config.toml
num_attention_heads = 4
intermediate_size = 3072
norm_place = "pre"
attn_scale = 0.125
init = "normal"
init_std_o = 0.0
init_std_up = 0.0461
learning_rate = 0.0134
lr_head = 0.00462
decay_fraction = 0.771
doc_mask = false
train_tokens = 906800000
Each number is 500 + 25 x the weight over its row's rms, rounded and kept within 0 to 999. Layers, rows and columns count from 0. Numbers have three digits each. The size before them is the row's rms in percent of the matrix's.

# layer 3 MLP down, 768x3072, rms 0.105, rows 164-272, columns 2304-2431
100:496481505489481484486474509510475508487505461514510526522480546515488464499501529494515479499503492513518504464499452487490553512524494483490499493487481485491464482478504465525501500439493473533521506535489506520476515510518473477537510520502495492517537484505504512532472482514482481503500511481504510570535477470525495526501494543511533513513485503486543519528496483481504540492495
096:472488488511563470506484446536485489529486538482431534511514520522511490507490522513488513468503500488479499442492512508493506504517511498509500484478485540493525485498497500500539467485533441514529528499506511527497503534514509513504473473486496476452467487490498505517483505496495538533498498486498452497494552486505499462480514446511550514470547501493477529502488497477480501522474
097:509504466486542508494477441516520556497503531511470510523486459516505501498497507491483537507500504496503521506487497537505474520479485481480519521508476509534487500473487495510470499493468501475500508470521471508528498460487499512465489491531487512476493467503510500515462514524514494520476464485525473491475496503460495511507478517482480497525501507519508445492524511511529480486533
102:493503515510521468522485523512498522498549536450488493507480479483475519468523502499489490484503493539458452504472475485513530495459514501537466509520441502470549480493466503472507518502522482506513505519529471527479534471461487532523444500499445499561534479483523482493530519475478491551503532498487493490533501494505481461526537497516498498520511505461549507480505423550511519519489
098:552494498524509507517520484485503515490526506500455506488530477456535492507488517453504524500505509495530497514513491501526541474475555477510504517487492499550501447493467511476458492487503515563495445485522470479523526497521526493506489498506516537465540509495465549495479552487541492491491469508462502479508420506522476479526517493467492522500518485514474434490469487486499518482482
099:523521460496465481472508508536481471523509473534506502493486501491545500504464486467513552508512499490532463530517456488515500503560511493493519502524499463565497480481514536501510460517465515488475505526508553492509513534452513506532495505539497514512517480546525521494458484465490512477474472491500478472504518475497499544468527531504522524517509507456493499549506500498469542484525
102:536472482493519489505539473509509508500510496466496499535485493491502489475474501500500445518483475513504502508473512516501463521509495490476479501529481488481539486483474556469538491486519538468510516553505472506507525495511488486484453536480504481520535496465479513495564533499456495492515503512503487527486504520461485507496490500498534524524513547492486517480492513486498471558553
099:502470488544484520541521510496506516512498502534493515510475445528511513499469459483508493510517507518514494491468519471505466444509490509517485523549505539514521508492501519491536523507533497470540554484531506483503495544479507493490523501465513464509472501463477540529519466536498514495514514513509513481469530502468509514489496461531492543558514534512494409531516504495484484519504
102:468479459500462475533515514490476549538447478542542516491522544516500507514536493456484496458441501504533467505489491496525517524493459509547507493472473486473514482494469481524517527491510481489512479490516488470492514468512483520487483481487488513474525532526500508466493538464451492486506499500527505562478454441480500515475505455492504453500489517480510522530475494473480532553499
097:507462519497456500517533554536503508473447463460509460485503495471463504481515541528481464470451504482493524523505481491473497510508505547491543531516515511494498538475475510490464521505501513475526497453522510490505465515526505511555517511546474529475472487562511499454464498506517515491527472509493482455485526508472510465475476517497512497485537487488515512527461505513510510473479
097:484493507507533570462484489479489498522507549509486492473490517533486507479498520467526507495499489517494494506519445499540520506519518499548480504458486472483493489554518526491501483485508479449488491543493558504502501491537448515523519520480538499538500516468522517521478504529468510526489491438504493493526453525531545514493490509517481505494537512445523497510530500475533541451481
103:506514534494520542504517520517485505504469482499468529477512459490497520455489481480507553486525509493502503501415481499524507499446513549513490499494498523484498509537513531482523506511471504510484507468495510501518484510500523495502495547511475517523507497478477517510507509528513490488483491524474535462511511459462508497503515509522532508504479501555470501544525516499494488491491
100:488499513515476492490489488467524520495517533474476520501475516504568457458490509497496496458547491480502492515490514472497505507477536520467476507508438529496538525502481486524516471516523508509498480469458461521522460518485472527519475470495456541480481472498543502494542500506504472456487481471472512499506518485466478521516490524498477510518472524486511488502512488505502552473510
098:459476451560513497514510493494468506536493530464511486472553482484499561499499526496510570519505512509513517519506516482527519530505505515522448518535456493466530489476530504504512555511507508471483528531478476511513538545508520511522485495509508491491497501460540498523527497493486487525467469492486506520523525506506514502469462456490482500498500496503518529504516436520492463509554
096:531485492504501481537507500470524469512514486476524464515479440518477501503490434504505450495489505503471526529518439476441547476492509499507468498496495515547464447491516500512486540510469475470443494495482520522488506461501453492492479483535494548473499490473543446485502483486510535489462499460499523465496467530487520496529503489464477484484475469493543490474482502516500448520494
097:476484503538486492520510481547501472541529433540479560494450520512484490469470505495481554500536483474542504479513489505456522519501507478509509522492531487524531533518495473465487461489457514518484547507501514499515500493558477491560465535489497497510508488490481521501481530526490508498476518491496562534518516497460498510475475512517491485449552481510504506511465497493495472527503
105:481507529493464476531533531461492508423505522510523479484484532518506507474455507446503518529502497485516525487485505481487509510518541505477484521477511494502475469491501529488494450517452495502517525518512557474490488470480517512463524505535500467452498436466499482501503491469522506506482538491521484481474483478493524497495561524481469453465527505488536513470506465469512536476515
102:508515503489509529508529448481475480486496472508485466489476497484506534447503494460518526491446501504502509510519516516484499480463454498528487503511511475514496505505527490431511505512489523516499502529475504516529508493500476515527501510422524498514442556505500513476500528511475487509464471512505483502474521482482501526520491468474468447532535526471522519526508550499482461504493
099:521496481512470503526495492438492458482555499467501529482501510502506516463546492478492494505497496462530496548480509480503511487518514480509525504518526519509500531481509519482477501527439472496536526481497494526466510509524491501536476505480470474457518502513518527516484508510509511492505522500488467505530515460497508500500510476500512551510493486504489496491451498512490522492505
099:516485454504530547465500505498514480472411500502482531491525530521531537503476509505498496527476515491515468566533515496526566540478496528504481535466516538484481476533508510472494495525472464506490500500502511511462537515533464499532513476475488485538479485504473477498510528511453478490507523494488491478485480495492520525519513513462524547463531537487486472540522481475506511494558
100:454495515502523481477460457480488488507506448519507467455541500495495524534484529500507458485548531457522482524484502489462514436501502574542451459485493546510541491505464490512472493487525538485492464529532422508485500469487516476488533506517483510541493505492505487498493505500519500492519457527476478527492542539498533531479503503458510522490500540487530460523532452485513517520512
097:450476513519493499542478469503467476545448482526468511484492474512517485489496514479511472554516509528469510540511479487499511457458481489512524494521533455508477541504485471494514522502506477511477511497504510495499538513485536540455527484492527554482546543475504484485542469527519503465495487473526494516471472496479524481500502509523492483513500460512509496512520494481472509495474
096:521480488477456476459490540521571485456469503505543527467495505524482542489547522518482513505507463484486471478513508448463494490530524502478522519472483459536493527516526482549512488506468509494531478506533507510478500515492500477490483528454487445521525471480499520466513476516553529534465519461542514492467464510508493489467485490502467522474472524487503534507460479507478522464491
102:538528529538479520523489516520492531522469529517533480519490490528516520508509521514491497487492496520480510492446484507538495534481479463478502490496509517507441465501526474474511522521534513503503526519507563492478505451492478541491468500509523472511536513524516499522484491474496471523482506492478532460435553551478515482476521515463472491470496459449492485459533528516497480512508
100:491520454507449508487485496456511463464521489553488538537485502525520511489518487519455487485490513490468482538495496513506470493519484509504477485523498501501460459485509508519479480498499500507469497498495498444467488568484504512477460539477481447498470517471483528460483469533504481485507492536489478479507502486510485468480472501540493516493510534477531513511502483505531541519541
099:481522518532511446512479522503513468501474517480472528521493469444519478484470578477506517513503457462490477489516471501449544494490461483521478528489469478479536504524514480508499489518481474442494489521519497520495486501476496513546489523553519523529488516524499485533509526480493528486478500515507539525559473454425503491527539529465526449525523510511475472510522533501454470475512
099:470544464483535455488542481499464536504506468456499449510473510471497453517498502460561525526540542483433519480464532500541507484492504486514488511522541499484518496490511517524530457522482488498522501483500470519497533545521506474501533515515503519497536522496496473474542495518496503439503491546485492503498481457496499503554506514511527498502499487529550496517513501506559523517496
100:471482534479465507472538506514483486511492507502515507456501526488531476493482499523499475484459484477502497467582476529508516522513522478547524538506465488466521459555490512520494461507480492471446533489494519526500559508496504512473508486493558551497496536476527478497483506512522507513493535517515494513503521519484510490497533497533497510531515553500478498461526520490516476544530
102:483521501483495476531480539520463531503494468475469500524502516520506505458500503551474454517517494487500517488503492566502464533514501483492483482488538516484481497501493461546515507528575486494526467497487527535503494484483492479505514497515491499511469503545482504480481483470539502485516538526441524494490513517497512499462517537473510507527536480475500460483510517513507523531479
140:517493461504509479531484475556494554524522540542507487471528534497462502521505519493511480499517511489543480495478521519534528497505520488524512504502487450460475509507496529462534462524503518491471489489486485510522513492496502516497525506496538451465501468477492489506478468461504522483472519507488472495498529530516487489510521490471479506494489510532487528513479523487462533547510
102:452512494518463518517538504492506476529531496495484467555471531494483493474492473491513536488471514500482472535519480494470503537469524546501526505504534533499522481531493529513533467498472536531484484492497449460528495454474514501476535438472479508507488508507497505485545499498484469464508472477540496500483478519476485519560492527491536502512474515488485521470482444553547489527547
095:497504522511502487545499509469465519542501433497511494510547526517488492490519487447497525517477474467516497527526481548486523501519525539492480512486500486486537499500490480516515483551495507546493517537477520546504489504531489516489501523529525495521551487526544532487438491475538490499480511438531472484522511478535507516534537504440508524521560493464509502512499495447497525493514
101:496512514497597477480504517486501495479509492480507483516465554475502526519473524516498478499509508488515517519512509515480472523538482523452541500508505518505530530485508530516462440514544480501468503475522491517516499446474508482466490494520499496463499490527530500517506478472489516462468519468541448522492486500503488521473499525469492513490501535508480495497509482507503499471448
098:434485525468507526473481496560490491508511532519501489518455488441491542471508486523541501522509484479516476522505527526521475514509532517533497446441488459498494478532517493530495478457506514520477525528485509526472490519533529511507484526492480470546501465488485506480553480540523491496539470510534529466538469509455489530444517513517526498501501490495523508495501493497506508522479
103:536540533521462467503461508474469512496544475543490480510529535486512510449518512503472511503529503542469500471501505496511520475468473537499493503459467493512458528468486524512546485520500511494510507491550504487519536466483477516515465511483497464476499474466506499481461475493484536478503466531532480509539491552501504507487514544490480521468479534504468438459457558464539467519487
101:507470487526482482528503492527529504523536472493555547497522476501518516423478504480478505521465493515522453472485521497529557485501521558511484473531472457513497459496517553486529496478475472504463551533524475529468485481517513547487543525534495526473548501538503508488512515477556536487501496519488544477523539525521503478511508511521515510497541489460539490492506536500517505446498
118:508516449512467484521517464471516448526542569443503498491550491475524479516490509525513485507497466525481539530497499527513458500531494536486500507461516480489556505513538511509493510454467495502505536515500481495457538490530493522539520472477527479475462523496483494527486477494482533512463456489510514478483502507511510487548500505463482492492511508518519491526496517504509517505512
098:539532515516513505526504524545513480511501479538514522527518482521536465460428492527506499492456494490517479555543460542482489487477485531470498474433537472556503467480532491477431475530526499547479509528457498471519513506475460486521483542472497539500481489535502521478505479508469506480539527449488471495533458508448522534496440485469489469493522475501531517484469509455494506462500
100:525514488498504529534513486463524480481550474484501526490474498473496477477537511494571449477545480501537557508485488471507502517509523521509465515511472472444516503556521477491456509512493484505515515534463506550462475490481527512541508486493528479478512540495524500469480523487569492515529529493488501489488487492542480486473496502482450505543493492466511500479521450528493470520525
099:509498522513481506521472497485503515462488496505492577514480492489524532470499503514489486534462528457506525498532542507516535480484473529461515516471487491478489477506494531512512505513520521498468525543488509511477498497535556477498489500483450486511487518493480482453470482488542519470484516514487545450478459470478504552500502515485453515544534484497498520496511510517492517475499
099:497485474502487486508513502498521457511478530508520475508524543503494497514543505479535474494464518483490536467497452477512510488456526481494490492502501495495468536483502513525515548540485515508543466500505474462471515430514505527490508461454487539516473480515534491461457477480520530488500533473528520500514467533464530498528505508477519481493474483495559516554541510509535508472507
098:485493499503517507513538511496545514513487505502470521454537508448497495518478557498518495487522524495492486488492492481499520465538524491495479502518513525482483472538483492493495493499506502493484463498468504476525555481504463475514464507546480501502500518516508493493523490517424493566499463477496503469475539490509489504489510490461487486537538516502491470474519472535524515505466
103:489480532517536541497497469521446499514520498475482514492499462483475512541493515513497491502515473503512513509463494463507460498529505523485472502514510511521500513516511478509507531506457514517507523470460478513522514484505541487523489488528541506491481536504494517501498463538493504471515487539479454512526508470554510487463426489490501513515494530487497451492497504515517493523508
100:466501480487466485491543507516493519490486517505501536500468454479457491509497511461498497532523457535504555462483542487527447529521499493501523492465530527478499451461507495507457525521453502505486521442503480480522515492562488486444515524488530507490552521469509496489503522522541540456524504514506483491508468486500512480463544443501500502503465489497493535525489529463481482475495
102:480490527488487467482469498535543489515555458529488486508456519516509472461519488480538503459529492545496486525519527469526508497441527530510488488487503502474517487525465509489492489523494456494521486495490484539481505455470497456511501480516492502479491476482460500499477527560518452490503474455486488491508493444522497471537479476507516490492531477519489555459511517510502479471524
097:490508505459527518472502566499458474468502515535501515472509502487490501457484464526534484484509434500530512478486543506519500485474490513499523516545479529482487457512513506483534522515556483419482505541512494472501511488482500516492499481518488495492510501491466480516482464463506516509528512522486455519500502566518472463484507465471446557533497533497471507502480466511487524521492
098:527500481501508472479496475496515528509492453494531495495511502519512491540493492513538525523494484492473474509505465543497487478499556469475447497465507461498485496476503523498492500484539510514489497529491509464507520525534502493559487481445506578490526492503496498461486438522470481517453472554503497468485481474504501480484496464521502484498456480498505542570513484489492517519497
101:488462531553512495503532468524501489491547502495509609496509495473513505505520518524516516516476513461496461537478492477513485505492497469488497485531518509492494475486471558517449526506515486510495460506568474476496476556521501458465428543482521483500492518456522518496496471555558536486483523512540522504478492481522514520524500510516493477497560477500482524539466498519512514464502
101:501540526461485506468454482465516516495508506466441484485527498506496505514499545549504471474509537476486518447527501524529533426478494453485501509522519514527505479506518482506510511517506537493479544475455478505516451552541531556478484509501491482486506547501513528510439524438523495511500533493439480495489529520483539531510504500502463496519512521493457493500551546481488524489489
100:486485538487522538571484497522541516475485528488516483482490484504515470499534488500488476525488510478531504491492556523540479556516521523522501517526497488441485511498533466528506530495536471477482507542509492474443456499530499480452488558482467568526517534494504464502511486546476526537521528499522520496511540512490536509530504473504477537488536484465508500540533534477465442414537
100:471519520510502515525520552494535491537487494496508522522458498488516493504507473506547537488512423475518522495500535462488460501504463473501516514520510461521508566545477491496492515498549472520532544494517475487509506474533565513455520523481481516460523517514506541490533496535495467489485502570481472512521528549547498517486479488513523528510459526496541460460496536468461520507497
101:529527481504458511503523478478487568546541459502511449521516507515493511491492511468503483472495508505518483551503551458508494465502513526510497529526474528546543474558459517470546510461513478510529529530470530516517523509479455532530511475563548481537468498514514512508510425522469475519489508519554513488484480434548492513472508570486498468472515539505507443482528462519472486539504
098:521514466504472470502483510498496528495483495450541494506515492522493487542479485501536532487453483551480501496458523488470527504485508517556521480467537510508507513486485537474520537504510469489456548480482491550498534496488493517508473511497524449511503489514470502478541502527472526493506520472439444514472473500529532523474525509527504488509508535527495486493459492516488471486508
099:482469498484459502515483535468449528512568474484481472467528517539496498484490507474500487507543482461507499487564525514501473504456491459510486470490499501504449521474484470490468486517510516472488473442501503500497518482475513475536501467508485460486523526470492499500465496496515526537517489483495522481511522561433511474507514515485516502487490521568509488505469482532518491489492
102:471523543525491445505501442485514497505486505504500496512485481530510504477499521529486506521507478538464491524490529494506566518504475511506484523486510486505512488474547510466540482512515503544477487505527488501522497519468509482546535506506501467533527493484485470477514485519515530474550484498501501518477521515520481521456482507502487485505506492568511498468506479481535494490499
100:487503529432541539521485483437483478492472512484454518504517487497512528493465478469541494480496530518504508498496511483503499518520496498514507554466511504502522496436503514542535516446499556487489464524534509494535477521502491547502516503475503487485495522510496532516531474492473516415544518501459498505488498484463512492471508490527512535456517485465506522481501513501520533489480
097:500522492492469469496496498519543518517489518522514471483526480507444462506518500473466460497471517505489513480521493511492497510496509559514454497507513482500500508499543500444470490480464554466492471524490441504440487498496477532501538489508504529506462522487515507494492517500498490514493491541488515488483477499512521482498528476448511494502511469528524499444538493469486529496506
103:484492508471510510514483536510525495531431500547515511502534509524539479478490487523428514508492511495522465490502507488519510521467501498493478510519514472508513492499517500517487511467505491506551527561505507511512497518537492487501512539483492538463450512511489569522533475494478481474500499577515544508522516517505527453482473490493523516484501481500515522533496471458479475490492
100:487481504465495480515459488546498459526465481506521488471449498508473435514493532473487480489511494493495516473492480487506486536503491504489494512508528533496483503530491519480521522492484476499477546483512512479500515476494504489500486463496501514467492479524535457512537488441472501542517469472524455520515473491457517488486515505476487478528512469470497532513506501456532490529482
101:518501528473517501522458487495506489469515519470522476491525525491509479513561518490482516512498468481528494506550513506479498510473502539483463481504494505493513478494511512476510541486493528480505456466503478493468519485495477480485462496514492475477507501529531492515477468483457510498484478482462471508517468495499491501565497525476495540513464494499507451495508480466467517512469
097:485482494521472537484544483493561489523535511496529554525558479544502482482472497499476450490482488502454507460534525461533538537499525490467498499456453485520503543495500525495514507513513473540538500509510545518503473503502438536541490468498454531486482483518486500472479504500469508454472500501504469478504487496479458473514489527491497488525495478567441478467531497484499501513484
098:512543505540512476485483455526521510496567451491476569492510484481507466503513484531510504513552580530478472523481525502434567477429492498466517449501463461501482488506464538501485490516500496466514507546486512480507518469520543498518459489498483476545527486531481476499449515444463554524491477499498496478490508467487500457517513503494482486520511466464550516486511459472529461534482
102:459448513518518532479474488493557485500504495467500473475484495507501548533458503550459500480500542460493526485512559511502481506493499502506441520509474532474506498462538491491508485514484528526515482472476487514495553522493496463426489521526513524525486504498506519502504513523522483487500504521503521528495521440502498528508514482496468535463463486523503476537536482512513515504518
098:507516515528504513486498480480528498529463516502470472514510487461499531499485483511523509430494483500558500507529503540464529508527518495488542484501499531460488518447501518485500512522516493490464528510541543508508481526502465523497480538506535475489493509483518471526496531517459484504520512477446495465507498535536471488510582501561504482459505530509513472508508502509537509521502
097:480483505498506476498501505528525480494467518537455485498501489494493538518478489492456480505537458496469462535489481502518471520476515494507520511497493561536514511506485500525494521495522495501464469500477499486453532485486507491514484518474474538505494482524472533499498494518503484478521520512491530512498513539526500527507534485552484512437463520477498464530500491494487468500512
099:505487536496458507473522535496474465578527487519516468483515501507494503499489546476514481538516539499498495449481500514480499478507511505522525507526447485471544457526512486492459524506536501513519539481532531477536486539469495495475489479464501489430526520468471545495502514486471446500510488473446455496444505504474487493452503477505537479463468539510474509503476473516512491486548
098:448525498516464461505503469470528494499467502506495450499526521502538529501479532493492516512519450474470476507503501480465516481508477481506504445563517468462540475483530489539470480483522482505533480515529530514495506482524505487511473478517470498501522547468454487498569523538499458493495463464489483515484485481488479514500557482475544494501515483490508470519478514490482522511505
100:490513493482493459480503459574520534520531531491489488464516536499472491489495512478442488495530533489498507458464472523496525512501464497481549500497507511517504524510508485462521482493458544493482515510553537498525518537510507470556555524522467509511525495450533483532497502496492511445494486495519482532516563502506496461498535483501480486486456491513474488510493515515490487523488
098:466532502495484505508515499471516504454468511540490519481567524477495560482461478514458534560489495477454516486513438532559475470469476498470506538507482525497513556522508466531485512449513505490540526535467528516465452545458484533498516518552487481511540491555541502555484500518473499491514480482498496512521520544527470491530533494506485511541465492473489529515464499466517491504518
101:507487476490482483465485510522484532520511506508536507493492500510451480492491487519507499491512483509503500496490518477459555566499505552468489549497476470477515494518507501488480509529482456489545531530530514527482450513515493492476473508516497505514491498519472500519532531508471490439495497507521516492518471478466469524496497515523499523464511539530543508534500512483454533490520
098:528477503549513471491507522488472533487461505486544527504495502480488526502518501494535490502493490502511500474471512476456495487507514501496529530540511501505508512482477514544477497547516497491526507548460544505502520464515535478488511523471516443511478521501497484537474484498462515537521508505482512512513495483463506484505455491542453476504483505522483489504467527501488499544522
099:535518486490464533494503506480489510495482541467500493502500431504493492486502472493471469505502467432502550508480505495501465497522507518488511481492501510501447482541514487483495523491483515530464480518472507498508532527473533549495452504516489506552497472562554490504534523490528483490476476477487478518493495457494557503529539523492474483474503491530509458523472506557472481537541
097:497526498485455473530484525545476469509486490536451466464513539485492477501507492508484504505467469523469511486555519467492505546525508523498534465533495526463466486503519439492471500481478514498494484518484484497471550487541523491510536529535458530483488523527480447521522499521480493500503511485481457461521487482496487539496501477476489554477524470513462490505522485480501537486478
101:499499515454505466509501491516479521503553464504486524502501469488492490502490469526520488463515546521506508482500463506526517488524525436451529528506464494490507486512528491526511482544506501485514500490462538515496468472520494485516516509459466524524498493498500503508486536499518521490508488496482530518504490521514529526495513463492505491453476482485530498525534483521528529498453
098:502496488485493428493450509545495502494505494486500513513498518471521450544552472498533514513501480490505444502533532529512494512478515477473468493512513513523494552475528520530555488498496463509513463481507485510470528513535492487500486460514529528495416497503487538497476478496517477505508489517496504529502499519510505506496489482471499496491488509498509496463525510507517537516490
102:481546480476501510468515468457485537481506480519513468496484519513538494428534464503509499488482519500477454477470514481499509477503488454490498525505500509547521484488523486494504515520495552470490472508544499483510496499543497558512488474436485508507490495472501454477518544504476481485521473486542496523514439483464533516491503462527526495534509488498462459523484515532523497513486
097:535549523531491527501497475497502478451484522504490481510490476507484436498478466496497540494516522479473486485512466497451487544524465466479533502513484442492498493446441528525429467497466474467466512548502489485527517494497531530492477494507474484543506478499479471441526493493497494484513523482466444481509498454540488487501477498474539490503494512493497497484517499556542491546477
098:482499443470518555508493483473532458495493491514526533508497496498526516491467485477486522529490498496514503497498501455471529547541505520472510516469464503531504518465496511504498465469521492492477494517486513468493492524529504486509518544548449525469470465480527475516512504513569500524497444506500512503515479537509520516528482527465485518537494485492469498522483471495444481502490
099:450493458519501513507504525541487520482506528519510521560531520538508505530549517465456540492489539523529518510518491489498497518512488457505497494525488521534552488517540506480486476515483517530530519518505485504461548502517480535494510547498535485519485495537518489489491488508441462505508507504505515523516529474480521527538482467471477481477512486510462498464470487460483507480465
099:511509498479472483499509501488502479486486524477530503495496507494444481529474507495458520482519493483483509467487516513513488540478523530531489506458498489507502478519492496478491500508512530443534475460533556463518481510485543486460516482512491487472489533489510528500512499499448509512485501514517486504507506490505478519493522489465465484510472513559465504528483506508554484474539
100:460455507501532513492524480495451521470516457479457497496519535484476488529502515486455472486501483503496479502505466472516523526507512489524490520492477520478462516493484498476540573528561555492516494460514515505505519517486483553509498528471533474490521497436462514571496497531468505517502487510496493450479468506516525550515519457487526541531489496510525515487482509523534504524498
101:476491501487514502504509491482486538480515484509498490525498458501511483499485526514494514499489497543470513519511465539490528476511485495495499499498523486517500499488493500526497477539498496473501412522551470486507509555550528488516491497490502514514498509463486438500477537502486458474572503533475446518513468523546464504541471555496521516502454489500542517488471488506484503472504
099:497489531505491481452477489526522434528499500479515452511485524482503505496511538435486508514517479546527547477536509490488478458478522516515474468531508500494487486462529522515471509464512543502474505497548443489532504485510505467532505508531510482500515520532529466492518483496479483508514510451479470489470474551523484490535506525492493506524505459492483514480504506482506489472481
103:540478487494492492519494491508488475499478528511512467546460512531536452501512522466533485524493478503484507498496474491486505468506525474505493516500495478484508472458493509477456456511534543512482484484509524478494460502467534487501489535515479506493517488509480490524493480515490531492522510494508450504493514525489466504527471479489496481515557485460497500474517488453518521522501
098:519493460506494532494488528524510508495503515447511474511457515477512517495504521525498543500534483508516502510487452486464526504493518474484535491477509510480495492542526454529478486462557534460537529498515478490514515510457521535466498526549535475514583504555535508471466514517501518509523506470499447539514474458536512477494452497517475516521526467533498516451537487500508452515437
104:509480537502494501504487523462455532527519513501523507486466482512479471467486458486481483477473467501503523470488464498459465505509487455498459556506490495489448466512513488531557482507521492483459528481493459470546491483483450515471530503506499502465510543482544481514526514487484536530504489496498512487485476519464519517492533461463478518515463492533534519491514473504491481474565
101:485480505498499477493505475496535521455511552497491488498467524507509486546460515500507459481476510474499477462469471526494457520533481487517524505485502519489517455484513486459535507504514492467490488529483509477495487499522463514484509491515497490509506532459513456494543506516507451470463513539511484494515507464537495481490494503505551460535523524473507503524482592501541474475534
101:486477509490514515488521504512463500452499487529497512453507506500497487516459457495540493465485497536519513489510529534504509483516517521490481471510508460537510486495540489525483502463516474537528511438541476505468530475518488458513524525506494475472510462515486499473506477480528514513461462535493477508508500502507508483491529547476471472498481509515511501516464495508472489526528
098:504505506496529491495497518494479477540489518541502503474520471454539500462491513507504514525516495513503543480483474492466479475486463479523475517498516467511528479534505519509494506490541532539500530485498443512488541505533464488504471526506502498488538569509458509490513528506509502458520515487490505482452465491503448494515489477520507529496506495487528487506494501512547473513491
103:491482469466458490492531499502432487466535484467457495514510507494498521542502502484503474509495498553457470513529580554470500473539506519520499512482499493488502479482478493532525505518481473507498511507513487484457527541540499498498493484527524498543529501510537512489528494465527506515501517491461519460523488488471520469504542514491546531520511510497461486526487490494489471500471
102:497518507489533479491475511456557503546473506487541526507461476536454479487550481567494500520483505476517502503503517501540521490419506521474500509518531490464526482482507538498485479479476521481521510480491512493523501495457482519552514480488468489525493514447504442477438458519465490491485492483508478507530466490472510478555495525504506493515510513515517472452532504460512500492467
100:486492479508500514500509475487471518516473501531544496485486534506515525523500498482477504481476493487488542532516524483495482484567491491538494466504528553465467499505481532527472474469475484494515475475479499540462466496482505476525522467505498479488521516527464488533479455462539532472530469469479505509521538474497527479512507479481509517499480507517503457457524503475511501468530
098:507518490475507518544485520507477502505503494493503525505481518498517489487500488526490549519507523505511518543480506500502500443536554475540529475506487532474479497497518484497507469484512569490519509507468485470514492542511480502488477528527464500501521492482493493521479485506510489506486461535469461540468500484554484502500493518534524488508495486495489489527503538525491473493486
100:514494490483479509505467485527482550504551469519517495488470521468544500479493476488458548530475496508482476479496503494498491501541507486518485498502466467493491516501482517540543523472487477489509520493473522475466480480519478513531493517517488534488515503482499445502490488495522503510486498521485485495501505514508443489463506519480493491537482480482497458543468496523521510531518
099:470471490480524482454516526482532517492505494538503499523500469505468529517554486498480525467464485516497469516481528516473507479549464545502505477477498487516480454507507524515513484485536464520478477552487477499500520498452503529478529494521503466514525519539474514489500497510533493484495537528487516460521530504509501519455499533546543472522511478479467533553482496520489500461482
098:506497458563513514506467517488471497536493482506509505524499499442503491511490519491541461511481555518497500485514467524467538549470510518469446459509473497499508508466438479438440516456458508478490460513454502475506480508483514487461514475478502480500526497543457495482477478512457483531513429508484503537475517520500492497518526495513473501517506486482499528535505461486507480469508
102:520521499480475450479489511473465523519492473492511466543459477551495481510524524519546495531507523478491470495510498519527492492505507451518507510537478464550473523465508474482495498507541466458506488500499446499532508526520498478489487517514479492526488547500468484514459528477463492482474504531466529566509486486513469555527518527487446426508519502483523557540511504453483461485481
099:484463495515475447461492519499499487535465481535516532456493453519484478509451519499518488485501512488490476488462454490459504523516467496504508525499506521518512534448483542524482539533472502487477450511458491470514515491459490493471480497502530500510506544481479497469533487521478504514534494489514475531524470519493515497467502511510464473499462477506490551552541423471475492500474
099:471490513513491507527480522533497504484511508517453469479517514507487509519493510452503471531522442506513538489511493485483527534468505490518535488483496516498515474522524501522448486510531516514474533531455492483524528524474524541482478470513528508534487516524543454498506484528452497522584519491516437500506466430522517478502511489516515474468503511528483549529484513494572528472482
102:491485522514502512533495511522495495491491521475495545533454512540498496499473493512464512496522492524499507493464495489481514491470500496474548483508514463480486512527512519498502497503517503490496503482527472494522506515494458496480484483520521485501534507485546476498475534520500520496500493517481492502521531465545517500523533504554453503519483453476543508521532524504446496524505
101:471558491509494492489498477483491511482475480527505473517516505522484522509483514513513526540511487509523495469496496478462516443500483495527488510483503537479505503488531513502523496481466448470500475528516523522483551529494505489475480515497498489460469465487498534486540535493471465470501507478518514507514492472486477507496531534510494534493518526513529558540487478527501555515548
101:449559452494497498506504493505482537471470511493485486506514490510478479503515519499461495489517521510528503476440463521495524471534483481538478519451529549510506535447514473457515518488480501555498548537485526492502511455497477480466509486443472485505473457506540500534577521516482545462498461525470477525501510470495482537506483516517510509531533463476479509460509495466493505488513
098:494509521511527503488489520496476486483513460487516485459495474507487454467475470490491486490520516497539525488508493474451471516517503519501476478502491478485475508506502499498480485509528512462515521543512545477545473527513525513488535512480492510480488520516538532513462509499527534487534528521526507510511510561467523494506496532488455494485511537572511489510518508497472504499473
098:481523536507478458554506511478497549538509542505499529481501493495492537487477513452553555501485495534508514477491460505561530528509503487506499500507489552487508537412516514484541542491468537512489471471511520497496483528460509515503476479578516473478475500487483479520502524523570434520477488475567558514517497458540513466460514490522459488533465501531492463542547510507473537502479
099:508468508512511482523524452531458495494474525545510515553535507464460502503486511518506486516494485487505545482470489496478493513487500474460516545481468516502532515496516515461534508490482504496485499474506489491504531495508536471481459530506504499491501510480475506515516550478519532507491495479509480490482524511506437515491476528489499515508465519466473474458501515505496505504475
103:518470517469517489481513477527516485533474455508539494480521529514494466536520515493487478502455534499442463515484488505478507495464480503468495498475503537499472543474533514489534529510495484525510475484511567485528525515434465506494507478508572481453476533501517530490491504485512521497469539504555520486516463516514483459487498509472498484530508509535511487484484515469510502508492
102:501461481543493551517505501489502457499494512494545471504466490478525510557458560509546513498486460479514494493490496461498515522488487460512476491509518475483466515462495506476550469474487501484517500514496534499501498510468466499499508532480496467492517523512494534492510509529496490478501498481490479496483498488489525522487502500508505502474521509559510504446525503484490546532495
096:487496498520520464520487473464503517491457497530488473473491504545513494525522490524461482497520495519490469486516528526471532498480460495480510506487531487521500483466536534480494530494539516460510507517488475503566492513483475481510487554443500465477484524531534463522510527485492513467493524538486488540505511507510548499475494499487575467541501493476549546483466501492464483466502
098:493488553550468505490470520547482497482536456504505457512545475497485498512527504518494457499469481484562458508473527480487495487533497530504546549508497504480527486493503541508479471506473466534490497538491503499521489518513503489451444462517445511479482481462532463555507505468561483507486488490495494494482500538509536530477526473507529515474461474509510471476528498479488478512458